Part of a small language model's weights.
Architecture: RMSNorm before each block, rotary positions, biases on query, key and value, tied embeddings.
Each number is 500 + 25 x the weight over its row's rms, rounded and kept within 0 to 999. Layers, rows and columns count from 0. Numbers have three digits each. The size before them is the row's rms in percent of the matrix's.

# layer 3 MLP up, 320x128, rms 0.0834, rows 222-319, columns 0-127
102:509515532488499523553511517511505511526480480475559440520483483476519454488510514505488459522571498489482493512485518494493516519531522508587468526501513506496495502468480495504513516505482490546530475494481511469491535441467525479524462471521488488491519479537503473497496480501537532502498470459458482472480494514487490527510513458544507530472504510517491512482524492491486541486489
099:449469519449489511514473470454502476493500473517541496484510506505488488576482552480537447504498539503492527491487493526480506497473536495518529485486465520503507512513502487497536456490510456504455479511483494513522482483517532468512472489480479500471484523507509487493504464456517517542498501456509510468536471528487501535509483501529452513489522513522488505507445477551503473499463
100:504520487464476548498521512509435489532517516509507518527533525486473494519512482531491544491532473503500501531455532517496492541472491511534496549508520561535479486497495492488474468501553539514489467462564507483509485517552498495479452480483478527513487482503501516481514523506483517518495483497467494529490493500467515440482507496506484487512471492522470518530487453480463483474470
105:509474487458559509521492490546554456501500522485487540483482530495517475478452530515503555474511526502469468525532470457515482506513483529515526513478500553479503518508500485510435487513532494504510498519516491517509482548513520515516497483503526513475494521508535464482507502492510508497482496506467467465488494487487489490473529446480503499522549503516471509505440523468466489532454
097:516497474554477515522508502485499520435469512499552463500503462487466515502504518475494509526515533518526535526507470481495498510464520504522478490502480499506506535470469489501492498480519492457506504495541509492486487482516543513497492484491524514489463497532502479441496494505496467554505427463465484444516529527524532526535536514529516509521524517503544547510504479474502526467528
100:467482526496530514492503486488527470497509512501514490514513475510499523502497513491494524480442463482514546499474480494488457536434477463504538515516468506484495518464537530530497471478496529552498477482527526492496529527495474508465514497514532492525486526477442461535464494483461523504494470548524467511518518537491504510505448513485543510548468514504474531505524501511516491484454
088:487558465488516518497480539439481490497536507459523520479486528484465493517496494514474507469486465501481498460508520490474516497487509483473515518462533490473497496516494458525472507478510493496524525473499523527478491471533446508464482477492471492485533461440490496507527531497437514515512499478500481559444514522473525509483499467516474514548481487475497485540485522478542485507492
105:494476484519488500531470534501457510499511520452464492471489522528520535462565503514490487488460501489496505507530532463520451509508480547498556516530526476532544500517558506503509503473517453475528519512523494482532510518533555530488485563474489498499515506507500505507463518516466510494500504486483498499505509510457479479498496478495481501545519457495472503500506510519506534467556
104:454533475503527501511507508512513506523467523498527517477436483499492464492505537474506454511542450476498518445503494498504487545480479508516492506482531478511457512508500494476531486538505517492535502504489485482425518477498467495536506505459482472505484481542537483457502516530502520498524514451466463491485507500505495516465494546471519527498528489499526506487530543465550500514489
092:465503494530494493489523516492493496521518459506473495528510510502472482507526467480490502495479442511471474514530501461495476501517491500475498522507524482479484494463495539529478463459460508510506495462491511503463512460453509463512476493501494517510507522494478556470506548523480470553556450531469462511487532469444526503527483454482486461491503505465526501484467517496498496454481
091:534489481478478474483507519503513478502505525545480510510493524457465524518531479517507454507477527485488541536479478503507514495461509523539484479494488499498559481560473544501495464532503519524492486515477478526461440503509513484521507541525450504548498491488518487543484476536505515505569506514499550532489505468471504495499513485505485501528496501544480481513516542529480469511499
100:507512482550507523430499487506492506478501498534467509546513513515462497500550454472518537510456505498495500510490475516487482518471490516523508427467503502533477535505505528490541476509476495513481514485508551527514522479478525505500539451480536549540488511427508447458499518498505451484499494493535505510497482496511502483527476502508483486493541502466513510489497490512492498526499
114:560534499508474492495465491532493508505502507511495540491480531480561465483510544494514468526477478460505492492516506531529460478464466516493522501528492523505524565512482502506515484504472504534523503507507488463490497540562473500490473555504509521491524480533491544537522541476458508484520485467513504513528503493520474514473477535480520500495492511507530476473502458468518542533475
101:493473513501534514513497510458491504538533518502440506482510477520521478455464507509526525479467467497473520556504492518536515507508511482519479483538505440496536492530509519540507493498500492546534494533500524516484512493514539482507530509487514438520499502506482501473479522494504470476447473566471515500500519539547465475508512537489521506510426501482523491499522509519502518511497
093:479469465477484496502480471508499512504490453454483461509497509502486492516569523506491532524526470523491455507502505500491487494471548503487504494515503481530516504484519466491487450542510475531452512514454527538449477518451505497498515520460505490501487513484510493483511462453466506486532507447464467482551501518509496528557516515476508538486507525499523490522536508522479497488539
100:487497510512506492481504536473512514488514491487462512487507506521499505513499511472507496490486477518472476542491558492501449472499517495473537485514486537474488485502480532462523503525471465526474534508485467468502496520519499531484502480473421523525455522487523468475485445474512488476565532476515491468504499489534495483469508573470549521491495501449463493511509496522480511512477
102:497468478540496474511458499526506475453497550505486507532474487554501474531495512509483459522522455509529443497553483458497503453558480478533496497520492495514480524511445528513506506499474514508511479502483530513507530515480524498516506541496476502498478543483538528501495471513526496486537516536543470495512491482492542522514545516538520509501487532502526506453491538495488483482493
099:452499515490486504513531481478492453522542522500497498498476494485506537501546519529507513455511534466500488507515513515527494502509531568496505493531516495531468513477468502479476516558559512478479497501485521560491499480498518509500479496536512538482498477492461526452483488491480486503450480501532511520497495488471506469496468490487494496480462517486520471508496543566534478566498
094:516496495505490539497526491474508516471460434504504489465503479488451525504506438498491493521475479452481523532507432497489476542491519509525547488511513512498510518492497510489491513499499555499535493514484492532506519492487495482546473517512479509534528502482510520449524512525479569426480474525522518474491510503495513540506468472526503483505540542511503542479502511486518492514506
098:488504516511513480513483495526503516549486507476517508508456497483465496508507464480544515492484512492553450510494534483549511492515492519478519453524502480526481476472499505534528512483467502483500489458456480464486483467469525521479518484506514476471520478507466499476534529476453494427505545528540544520458513528486479466493493491495554478511480529472471494477478473533505506486500
103:490528499524479518514480495453500489445522509536490503498472502485515518504504514529507537526482518537522510485506447494530520525474465467492472483512493497519504507532455509567522444482514511494473472493531501544525438483472522507515488485500518513465445529493504446523501526479531472477466497498539517502464482517516488519518500474500485487459518479467510460491509501516471517552472
115:492497490484433454543516557480513491463509516502502511488505514489523521514477491516548541449468515518471507493531499461502487473495538487478515506456499490493500482462477513508456519486514499487516483506469506518500489468497557499495511495504473484542475493515484421543490536542492504480480522517481499503483517553473514467506493506473471495540522520499479509541479530480487451497522
102:475529544509494524509493544455464483531468516472466516482532563467518534480519473483500487494496500502498506494512516486545519484565545490538509492502445503539502473501493494472522512462503522435463517550529490488469503533482509505509480466515487537508532520549495513522490489492524470478491482487499527516495521526521481510529461461516499517475519526504521486507503517504499553492512
097:446474497502478471530478530499460492468477465479531525504534482484480523499479459504524508517499530526495500480500498453539457494546520532492530508501470559513492507537507496518482433507503464517477473501511471500492483506525502497516474484537461562483513498519480508486484507491529492490457493517551514501528501486451488518501519475495535478487466525481519489535496482435518467489503
104:529481474546492514530499491522540471483512480509463520479497478543517507516533527495481523472521541504496490465510468503490476467458470491520490496505499471515516459494540428495525489498535461472514545512470434508502503457504494480478484484491500489457529532473502489491507515461489506487530507547502501499520483532503480474480487497498476435478525500466523513512553516522459500500479
097:495457464490469489527526471506455507511489498508510510487482452482505458484502511443491470465491469488519484531501523529501491500509506487507494543495489490493451470515472509454518511493514493492514523511448509529465530540433487520514529512452542458505505503532529512499481493543509523515515445509478507517533510488473486483509524535510515484518555487510513436486515472475475481487476
107:480480530528525511502473534519499483483522495502519502486495507506507510509491509486489513519484501483476538485524466482537501455459484538534543487502522511494497456466497494501492476506555504539525467526561484485549463483527452483548479512459477410484474478518526510455483516485490481483468495478468492531465479487455520487507524520515501473499515477534468481509489487475496497497488
097:515583502534434473507423525497532468504529523494483503501494492494504510500496498511518509498471506499480482510467514525497459498501509509532472546480494481475500497520519551499485499451474484485507508495512480473515492513473521539479525500456493504537462495507435486511471475492539493539464476527507482541501538486493497464485493463475500450503516531507527504475497480493482490461483
100:449499514501521486457463498495539558494507463495479463474522489473506558524469489480471482492511518476510497500534541518479498516517493515534511517481539509465490559509537512520545539480510534526498505504500481529517510520510478522529499488500496524523544559477518489494515537503498514476461523481482504484514473500547513497480535475489511515502485467488498461525451558529479516485478
098:492457499481533464504520478512486519513489473497437563478521467474486461506481479510522441493525469502485493502497510516475483518496552446527492512508499505537531504500490512468490486503483498456489502522537486498506435510516526502472524451509477497534501475518514514498523521490522509469493526511460509484503496512471438517527510515539502488486470463492491490541488476488440456474503
106:457481496452456493511527452529550508520470521537466519491506501519529456525484536520496510506505489496471512497511546472530497569481526526488499454484457485534511496518517556495541527480455525495488461524510499521517455456488513494512512467493524452511486499513503514462499470517475475516490519470518506452508503501510482539505518499492491517460488499491482472493470472493481535501515
105:496536529508535495523516469482505525540514481545486512493457468546501493439515502466481458501522524491485496481518488584529507496503521500508483501482499504508480530503510488510529463476497514492510489477518526495445570482491471515499523473486504513522475473517478509511487517533523493547470483508465537541438512491527502451492524477511501528526484496516502516493477520527470522521531
098:517458540542512484469485486496473507497505497490492494497504507505471511472494524520479479507480470499533459537488518544479437527467496483480444484508509492502507524501493504478450517514497521548478519483559510519492459526477538514498526480502524543530525537473468467474480509495442511484489523496515499478479481457500459536468492496491489491528459514488511464529463494530480519470536
096:492517543516464509463530468548499507561518484505527502565490498508516488509506522468494478483531500501512566502491478466547530551534514517486524479462510529512522497528484493496518505504501493469493544487519513510543508513457535537502471518533512504508520490495517479508517511508471498490516518482488470555509510498491511519513482497450448429461478470489498493521497484484528492493532
104:498485523536504489532497494500502530459540511459511490497496515496470520497536505497501511528508533528504517527481458486484502501498518465506492495505493473499485511525503504522421487480486529515512537520515496516470446494531502544501464498535512488471512546514518501508513519570537497497482512505502513510531544475528442547480470486517498505498496473507534496571497506545451460536503
102:488480517521479479539455488545505530501438487502481518522460468525441523498515504494485518507502531495541512497509500523503517496528513488457505514494503508506540474533527519490525484499499477473508510509501511520561487503564502501494471494506478501503471548435510493463505519509536526479516474511519517439482506551501503506518458490481521556505526494491487508483565533478504501503478
092:527465510524537500517535514505539500516528472490458538488458473498518536475519488515491491492501503470512493493457483500480488506492483474495485480547538477507484471491483538462466520478484526502504544571505511499502543536467503499498491516498547492459498460525482512499469489488509483460537517554471501513469515490505501510490466511459519524459477443500494510461529512489491542506545
091:452509497489498529459530470503478454492506487527503526446496462541524498486441503496508464444527491506526491500474506506467510501489471499485543528520529459540483536514517531508539489513502501480526492478502508516467492482523501496482491469504439464465469493467483497512490512495517468516521491550509519491507458484477539467491488508548533496525499546482467510484500466524483521543491
096:481493517494517492479454539523502525498495510441529438459469553496512480483474501507499510509543551492496498511503546515473487488462467497467523489493527505473527490487489521540477514557468517492477503481488486481524491541486497497489514499466503462517486463471517509519515504452525487454465472502506513448501536471487482481505539496526465487544527526482482531522478531505489497468515
099:487506491515489460519495473495487494514516554509479511568498533489510505491503508507510501510510551475526525473534496524522494450507448505525516509503510496488452548477503502514526532489499504490502465473494558530498487533506472471531506532493547527497507522516509435514475529470473457469555487483491556477506504490471507499482514525468527482507532459500543482464496488493521527491498
108:463446508494501490482504477504453534473522500528531510449538478501471513516502469490486515462482478486501495495507501551484507441567486469496519496463497469493437506518492522491505488465480498517509526525538501486486508479544438477502483486469491532501492498525489521487502479501476538539464493506511536544467516541529525527486527518487515490496490510489497444468503514471505489529519
098:498492474520475506479457510480520497514505492482516539505492530518483505500524527481483491487500481501479536525568489467529522523530532525507502500510522497450524496497450492505510513512510523506494492481499523487517531524492485526489460479527451513556457533518490550485522503559548476574508476537513467507539488477528512480518520485490510505524463504495509530519542533489525478537472
108:544472520506512462484480492508518528491520446481481481503514496499478477462494517505520449527468487516484479523520483493475484522494451512481461520472508520471493520509485515483482513484501483540520483532469519475483575479512519455484542505494492517484527484458495484485506493537465557526488520519481515474489449497464536504504488561497531531463498498513486536508520502512466539460499
087:490534534484514496455471511480490504528527508493516488513454479495497516517508538461476494464468510478483518501486524545521452466501554527506512492478493483545524544537498479502499516476515447539502520491455483512553541525517486490503438505489511493496517494474474477503474493480490490489498480502511468517533514454483527515496432516521520468550518518490512485518524545480512497527477
097:520425489517475498454494495462516504529557527522497508490512521502489550491521503484511536519461497493506524544481496451540511498482526526486530484458492498525499502490516484507512502464489472548511515519491494503492473487470492529465498512509487514503494501506490492483509543496513459506483508475541478492445491458582496479475514425500501498476498504512489516510492478517537491440512
099:490521472452508517481518509488461507520491457482453514526511485529515513531467481496509486526501495519496479462480514528504507510513521484500518542511482539474480496507540476458496483540467486478502505495548475537468501526519525511473548463512479517502484463520540490546504527477520458582503513513504473478474510467499533490528484520489549515495494538498494475487483533462527489527464
098:489481533501510500537514521505532484454479492497517535537498518570523488486503502520482516506466482508509486480492535483548513488512509499508476502510514490521471496466549453518515546529511453520511463483491498523507507477459485474468491534492482518512547566545453483483495537483487542498511479515485447485494511469512483518518459474482494471492498494536499513553514482517481510453493
094:537539528492513472461446470489478462473468509451492488487499499476469498561502476521527512528519501472524539511525502445500535491466527486502537460536509503487522503535473479507534478549491490506533513487516513473472482519498496512458478486511502504533510566509489507488499470492489486526470507517488483542501534441467475514489512468489477478502494497484485518492504506530465490546527
110:444530524498497508515456492483556471505504484497521475498536475528529480497497474546430494496532517494549494487507512519486514534494510459506501486486519472513552516516479490520517498516519476497444518516529542477471486487516525494478516527475528488500466482462511490512489480514499535503491538479545497512487442522520478444569482485486457480504472501509478491524511495489475498496483
101:499501483556487479480465479472507513477488504494493463531503536523470517528499506482501494540502493450456484486474447470481461535465507525525501513512507490498456489519545493508526515468484543532507459536485512497463548495500491504484515497520528499514529562476513521485509525506498463493527518512515514455476495477508498548461529485475501533508459532499505560517486489511543533506489
109:513541469489514493529488515504479476469494474524486535507543491502529529472527482527526474519540526511420521488518518526504471489529506451543480484508456462504489530514478492514522533472523499513498524495527519497504470494509473465473511499488506461482488545535507494511524486450540473536500562487486513476529487506492475531494504513487528519530481484487518495497492544516510478525435
095:518490522516496458521475517506557481508516541480497493501492529497528475531526483483463520536508540551498458550521518483468484510509482502497509486456521518470505502489483507499540489491478494467489544508552474494497511474531459483508500436511494455478451493524534509498499502493485493501559451489539496489513476491496506460516509467504468507526526472513433519498531493500510524493521
092:504512525512515527506506513470479497524505494516499503507480519506531482523501498541532473534523452517463506491503515523546516519448488506512547478533518490504529513506450455459520513505513529568485532488479492512497493488504520452483525543533489508521480522485486469491509532462547468529517510471487520492478468459542506480496503459507542448567504485486480516522510506503522499527487
093:477463495486506544484541509520473486508512519494510521483470514505474534519501497494486505463501530495518518482494528515486464485552518523527481501493513542557501509478441513530476537506454518449457476514495539475514474515486521449520514494513507471491503519512503504451480491489549523488543487481500516501443480484474514441500536512471463497481487512483439527519495504532509481506503
095:487459522508507505468513491509497497506442478546515482474528501479543510472491481521510528535487538503482459529520474500513494480463533519505525520443475498500514544517518470481460509482456526495532540513466495475464519500544503540472508464483521506469505517477502478547502493506515531517502486511503519545515500505476497545480474517512567471490521505534468516496479457487453500481485
102:495521494482461479533528484494526524464504503502499485456469528526446481516476503462491478500502437560461533526482496529513480511449515508533527506474532478519500485545469508534550493504530494512475505489483462529476510477466478509479488499497502501529481464482499507542508476498511467497516495480547497513477531476544486479518541478509516540494446484477488498481461472517514484482523
097:474466501497432531490504442508498528494496497494484510451499520492508531510485509506458525534486515496521500523509467493498510509470489530431469513483448470499492508481527484536469530505505486469485551528494466452498531519540486528513534525544451494501532446523549475509526474491516519516498522505503504503505500490475497478500501538510501469484519491549504477485489536493520458524505
118:490535545476494477448468478516482465484476536484490507529536511486501490494518478542451514516519497518495537501514553519507510544505503527516511481490527511482531504492487514478498489544499505499494479496504516520544513486517506507483462496511481524584472522526498515492501548492545531504483521485490514477492472454493478537477480445520488484478478484483577516474483474513484472533489
097:506489489464512461553497496485538478509481511525459526514501492525517547500475518472466513535510494464501486523483487531506463470505557461510474514515476450498503474535490513480546498523497484517499466500488509504455500481513537517487508500485504501558510515453486532492518484477503550503488510518510537481522491480514507535520533471480469539499475509528494458564464537532531495513521
102:501490515491499477430484523495548494531496488519491473514541507483466495513467519503476520538509494499519489476447480503493544524511513489469508529503476495482490489503466515520485540429488511492472456522509450495478501518446492485486533537537515464516508458497530467520498536524471516525487444490508537527487484495469490507535511532510472523486533500488500523519549490539498482524521
094:488473515555471521453463510523496469505469518524486495515467515517519506515531530505525524530499533467500516465535533495488512471501475470467483487524455512529518486516495491484464522483510473509586545457510502491508498476478511490534496501446486467538521461519500486541478520487503501478506534475477479517497507476488452504487499474512510483496536532503474500494532560510530507493465
097:454520481483512426512509457473478467491500461492538504470509526517498528449471506489482487450479483522523499517472505496485508541526520488499474501510518490494496507494525509504486514529476534505542493538516486512493519466512518463506543493499480429534560493548531506490483514484505468484491481519529515477479504522497507441490512534480531511497427491481520487476505491496505513485533
096:498481505476457507486515516509539517492547457516535515462529513531506494536479517463527531467511466505484502526475496489506539456496480501472469511513499499515465508498481486505527513466537511473496506522477492492502513464461484461514510483445510490508518449501505456482469523531514548504499496458461523487490510488556476460513497554493497467525511516516515498574472520506503537493510
105:532492468473503492525505480504502512481508475502535478497509462457493529486498508493469463525521518490482504495526483491468508528495539515513505513477492460485454463503502477521525512457517506545479533498467503451473542536502529520431537533488491506461514486477506498520556477527519528497456488509488557559481495484497464524514483494502504494470505542479474497532500488528476524514547
100:495461472491515495481475501542486521525461485515449526541484471472509498516525536471483478505485472491477464505475505486478491525475481449480489497506465479495485516489529506542502521561521505490479496467484505502524520516460435542478505516467529462479521524521469486523456495531495519453504534486485530504524458512507474491525497482491469482463543517472528514535515491505485517450494
116:517494499505484511538504509468488568506505486504506497470517506464526493496510505482499474476515470528489521506486467488546510481438504438465502480528475509493494466473495494493512521504485518530516494462525501483489453453500479495518476501497443532463523470523471549461510537467485484523465469476531496515517471530515535524508498454486496516517542505475491523478476459477529498497450
111:507454491519480518512509506495504488509452506543509507546501477519489479478478501494560503504484516508513508511476529525476525490532500496555465484491488476496508524514450486492517497473487487518486507532478481519515523524484512477482515508488462487486494480505466539487454457501552464492550467530485489514474522509516578463525581471519508483459488495500479521465507518513527507483522
108:504463494478487468486533524466518517446518504495519493490484481516523495480501486466516515468475472529499498499484537507461489514503488466508525462458482492507498532486511532494507527505499491499478480493484482551477515503487512521489527470421521458521480522497443490519516527543443543505471475542513507477477501476514438512514523494531454476540497522477534489506549497510510480478517
101:460463508477499529508535518505502494542507541496472530503439464515516494445512508501483540489441486490501512504500531485526488523457490483486447478489454456471504476492516509501472492506534444451499517512513519487544475498520498500491497500490542515497488538528549479541499530511504545550508509458507498520474505472488482461534499497517525495516518458473542493491510506504492507515507
094:495474461549491496499511497512507530505481512544518504480519465536494547569495499493503483510505505500540509513534503508552484500507485467515514505505537483517540504527488496558499507512538501478461468508492527526507475468499516468533508498498528505470460503498500501480482509512509479464457472522536479435527538485521517461521552500492532518551445471488526528476507519473492501506488
088:466539497504518511516488542513511455592495500470458471473456478509495470472508518546509478494504490488506465531487481530512504490543482482526537537502497536526521471516519547476492515536513518500521537489506482497478529510501478535497499471543507510500518512545510502498476498512493476493538489522510541517532495487505503474516516541507479526486542523511487508474527505467560517550494
101:457503537479478476527484492515475490468467511475506497475555477480497525501503507497510514516528513515472448469548506486526487498492514518498531453533512488478494466515488459483534481505467514542464514461469486452546531497516508498498492501510455494506501480458495526527541469446487470473530519468532487471509524520461513524511502475456472510495523494497489465502471498501553486527474
103:500512517483506467544499540552518515517525512436497503488458483513497499522470464520505511467557521517515502473594532539482509491487501526489501507498497486491548527506504548510486490499474488495489519501488474457541497502503459523545482463476490503513513505531519491505502533505501545488521487473518514506471483465496472510494492491487499479536487510491534494535493534554494453459515
102:513472510511510470500547534491531542507533557465487428484483463495502516499498522480522502517509460534497520506499471503494499503524509485522427482484501543472470493480489524521469473484539492521544513517440481510469544511451493488497499516523487488483476495488508518471497529475505518470464524476504491511481501492540560458487496519500514511479493484490538541481499513460473497491511
102:542507510450493516453487472509482498508513554554464520529473511518546519527466505489473468528486500480513464516514515525487509493464520528508513483512518479547529501494448526520528485530502479486460475528494449537485465528491480476552520452496478478488508492476514527484477493452528520509516503525452501512500486472488516494502492530530530530519508546491497475504513522521501539495524
106:518505478479483534486500450513497480510490480546460509503505500492483465489516519502490472501461521510493488494468520537515500547469516516469441436504477506480506491513495515524490497499521527467496518498506521521509450515498500486526528479542486435462461431530499542471503471538509528483504499493535483494544492520557467514498471501510455479496493488517514497503538543507514494488465
098:551526447499464532470541474474473518510502523472480528539491552538495528498498510506483477499476525518479477502519539492497498492486486431473489492505486524489541485470502492514470448534498499501519501537498470521513502475456477504495536483493496516479494520497535511465492477509486532472549471523525450492536525492490482452517465487495455520504485549501529528518530490465488508502485
088:515547486543461484489537475485475447539471501492485517497474552493517504520535507510518485544476495515467477508479465524483562544495452500488506492541559446523562496522491501504543493488503525509534505522501500496526474506479503500482498520494489517481511474493491472493522512504447507536460530491498497511480476511517518481511487512464499512446495471493554511495488500490531521464495
091:464489497461533510475520469505506513511465538434497466477522529497513464468478490461491515500534453511466496480530507521477495515457528485444520522475491492490519521501474488485498510519498501493517460504512536436533501482480493496552537474507508511518511492485496515531511474504495464512492507470535470529438476520518460504495499520539502517488494458541500545516493528501520467537503
102:494492527461519533490506496514504499450515547521509432482535495484496486525545531492500515511523443494497532502513498489536490529504522513488504496502507493471515476512514478442474510482536487531562503487481505464541474498506488483534519498514477493533518520495465550478460520462510498444466518491491512535515512525563483480510524510502469499491515487542486500474510454513510503525543
103:529490507469463532469469516507506518453526460520538484504510510517505491505522482542506490431468478526435479506498453526488482520548518477529508556517487484530499472480494514478513537524486537490496483530510511491504523490535475506515474566522493497491508480521473511520482481459529530507533536509505500501475471478536508536518476504517517512489513460544522527486514510466503484511464
097:450506505487526462488440520519509518530508527510498497497555513489530537500521497439483527482500516491517539538521531516529504502559494481491517480494438494546435517482494486474504509488512500480509516499544516513529492492557530488522502466486517550501478538511506488506504525492506454539494487517509504518529477536506498472487549508465482472474534494475510510473498498477523473514500
108:503481483458503574519471512539514469492463490529497502481509502539513505497485513506503491455505472472448501508496485514483515457482498456513519494508530486492483478524533487435483448442518525483515519469539499506521466543458527449540522509499470536458504500494504467482513499508489521485515499470519460506509547469513532477519517503484482476531494498485477470527514494501505523478518
099:526528474532480493496459532523483521488505532530501561545495545499511490538485478489507513472511524517478538531454525467493497492480476486500517498513524475480531508503502527520506525477477494491520494509532492491460516518499500536499486518538466495499523537504537465520558531518489535531510487464501510512520507444558472549502455491494460472532506517506466526542532493495514474477505
109:487487493469491501508506510543560479505507489459466511512482516540502521492475519504491523457476568509521501432492529497480485515491499484511465539483506503452492497491565534522509504492531523485453532530537467501495501514488520492477514500490449477479505517471539523507511529491516513483502517483528528469504488522529527476456531507498505518536528450503490487526513478513452547503484
103:559509468527469483517513519454482482481528494490471498486534533526508464525473495523493444499496439488493490481513513514518504533580520488547481516495496479489506516533470507500448511550488493527505499496474439543469518490527491511510461484535502505507497498495524502496512494512506511472500517551553528502523490489515488521482472492461467494474476495532470493471501509484477472506544
094:495474544524551466505507542518509524496540525497465473455484481497475500482534496531494529507494488488474512495525567488507482510536516528463455498484489489470489538507474477488504518455472515531499474524473502490512517496522465525501521483525494525539491535508512482483462456496491484501470489540483483503498474508513470505427542500502463493467492502513485530460484549487493548494531
096:491498488484500511563553482494522455471527546517519465479555491505507471489486482487483522478492512498492507524487499492520545463533484524486543542534512481501490508483484475519529487541457477486545501476464495481507517480512481500567527514538489510510484490481471536488523478483465455480503518515491540518487495450511509497472512455498498505521502511533468469529505439505475493516492
104:526505534491503544504518482524534486516556482508504509488518492471481515528544489467495530515537479502486541481487510490527560496488499503525474435590523527558488513521446505524514495547493500522512492521532497494516524498470477486504484498515477508497557464531513496508461524477539504476478525498550511511494524504496505499470504529492536503477488542511512524500510517490514506527506
091:514490510493527485524464555502445516493525523489503495513484473481519460539468543494511500471529473490476525489497461558470450483515513498541480514437490488481494519499476493498460491527523509511545476486477528470476505482535548552525500519495513482490483480504489516511495500468550473483473526467495489479522473486542486500477442476499496502521496468537494507508533506516507491503545
100:461461466522513496475538477467490469506528484483561552473501514524517526510509491507523468532494489498492533490533492513490481480487500491506527516493512496541466493503511481486503461473485479421466470515502494494473507501508459463486505492469503538512499497512517507474545499526468497478500484501473495560513501539477528478501471502484462459531538473518480528490463562529501490492541
105:549529510477505469570492478504492474482480457481513483482477496509499499445522452528536500481500544482490500522470507473548525532535485452481512467477510455539483487540509478500551494534476516455472491513484493496467495532508560501445490516498496496492504497525515482485481525508524480518504510458535531488505510471448518488522503519508523503475491472501488501490463485511479519521514
097:504476530501507483497469445496514471491497491493488475490517538531502464475445473497502504521449551524485483444488492490512520472536467484476521498555532527501470509461511490486488519504503483484504437435508495470527495480523467493541511477499512540498473459545490477549543502479526507497549537507539526501506509501493506516512513500515500476521520523468489492502497473512507524501540
099:534481509516533486523501517483501509515490477543499526503479508539509548499523556460466490490477482548514473465492553478525477464480500514478514463476502548511477487534504492522528541484509502483518481505497481476480507522474469474513489511508481505447546518497487515487467491494466495561489527532541503528520532521535519499529492506540447486508530515498517466474459507467514525522528
100:506526564456530489516471502517549509459477508503536498504512474476493488535517508511507527507542525498496527519496530444500518495532515505507503470479448501533484484526478515485527458517473506480455528514454503545451501509503533522527500506497483499515519473476537473479532461502497524522496485512503513507527505485513475454468479487509446473501513471551484532507440489524509487483479
101:466496516501519498524543482518555484534528485532505462512538514476509511504465482518524477524561560511511488527512526487455507513489498472499498493496450518502471509491496476552509482508481543553485440487468527528521504467507520507531492536490540521524526469479520501550507495514524486484482534527526483504508486508483536526565508528531514515481539511481511485498503494480490508493522
096:490539464514487510476525507514501466499482510484474518479506487534463478489515495459497508512503503485499498487496539523485531505471503518505495481478491476491441486505546524504504454488526432510470480481476487502475490489515492521495558531483488494507483491496530473559459519519550508496542494473547488482499507493529508456505480548479569472496506449538518494519518519463482496484450
107:508495483490449461521521482506491494465517525471445504527520470500504509515466545474527504465443507510464496463521463498519450463505510535499477457504485515484478507529483510506535511526530478500446509485472460491508507504553443509507525482481520492498489503520514493477489513511468537507522503493540535479493492509509472463509485492501495498498503569480525515505478485495563481454499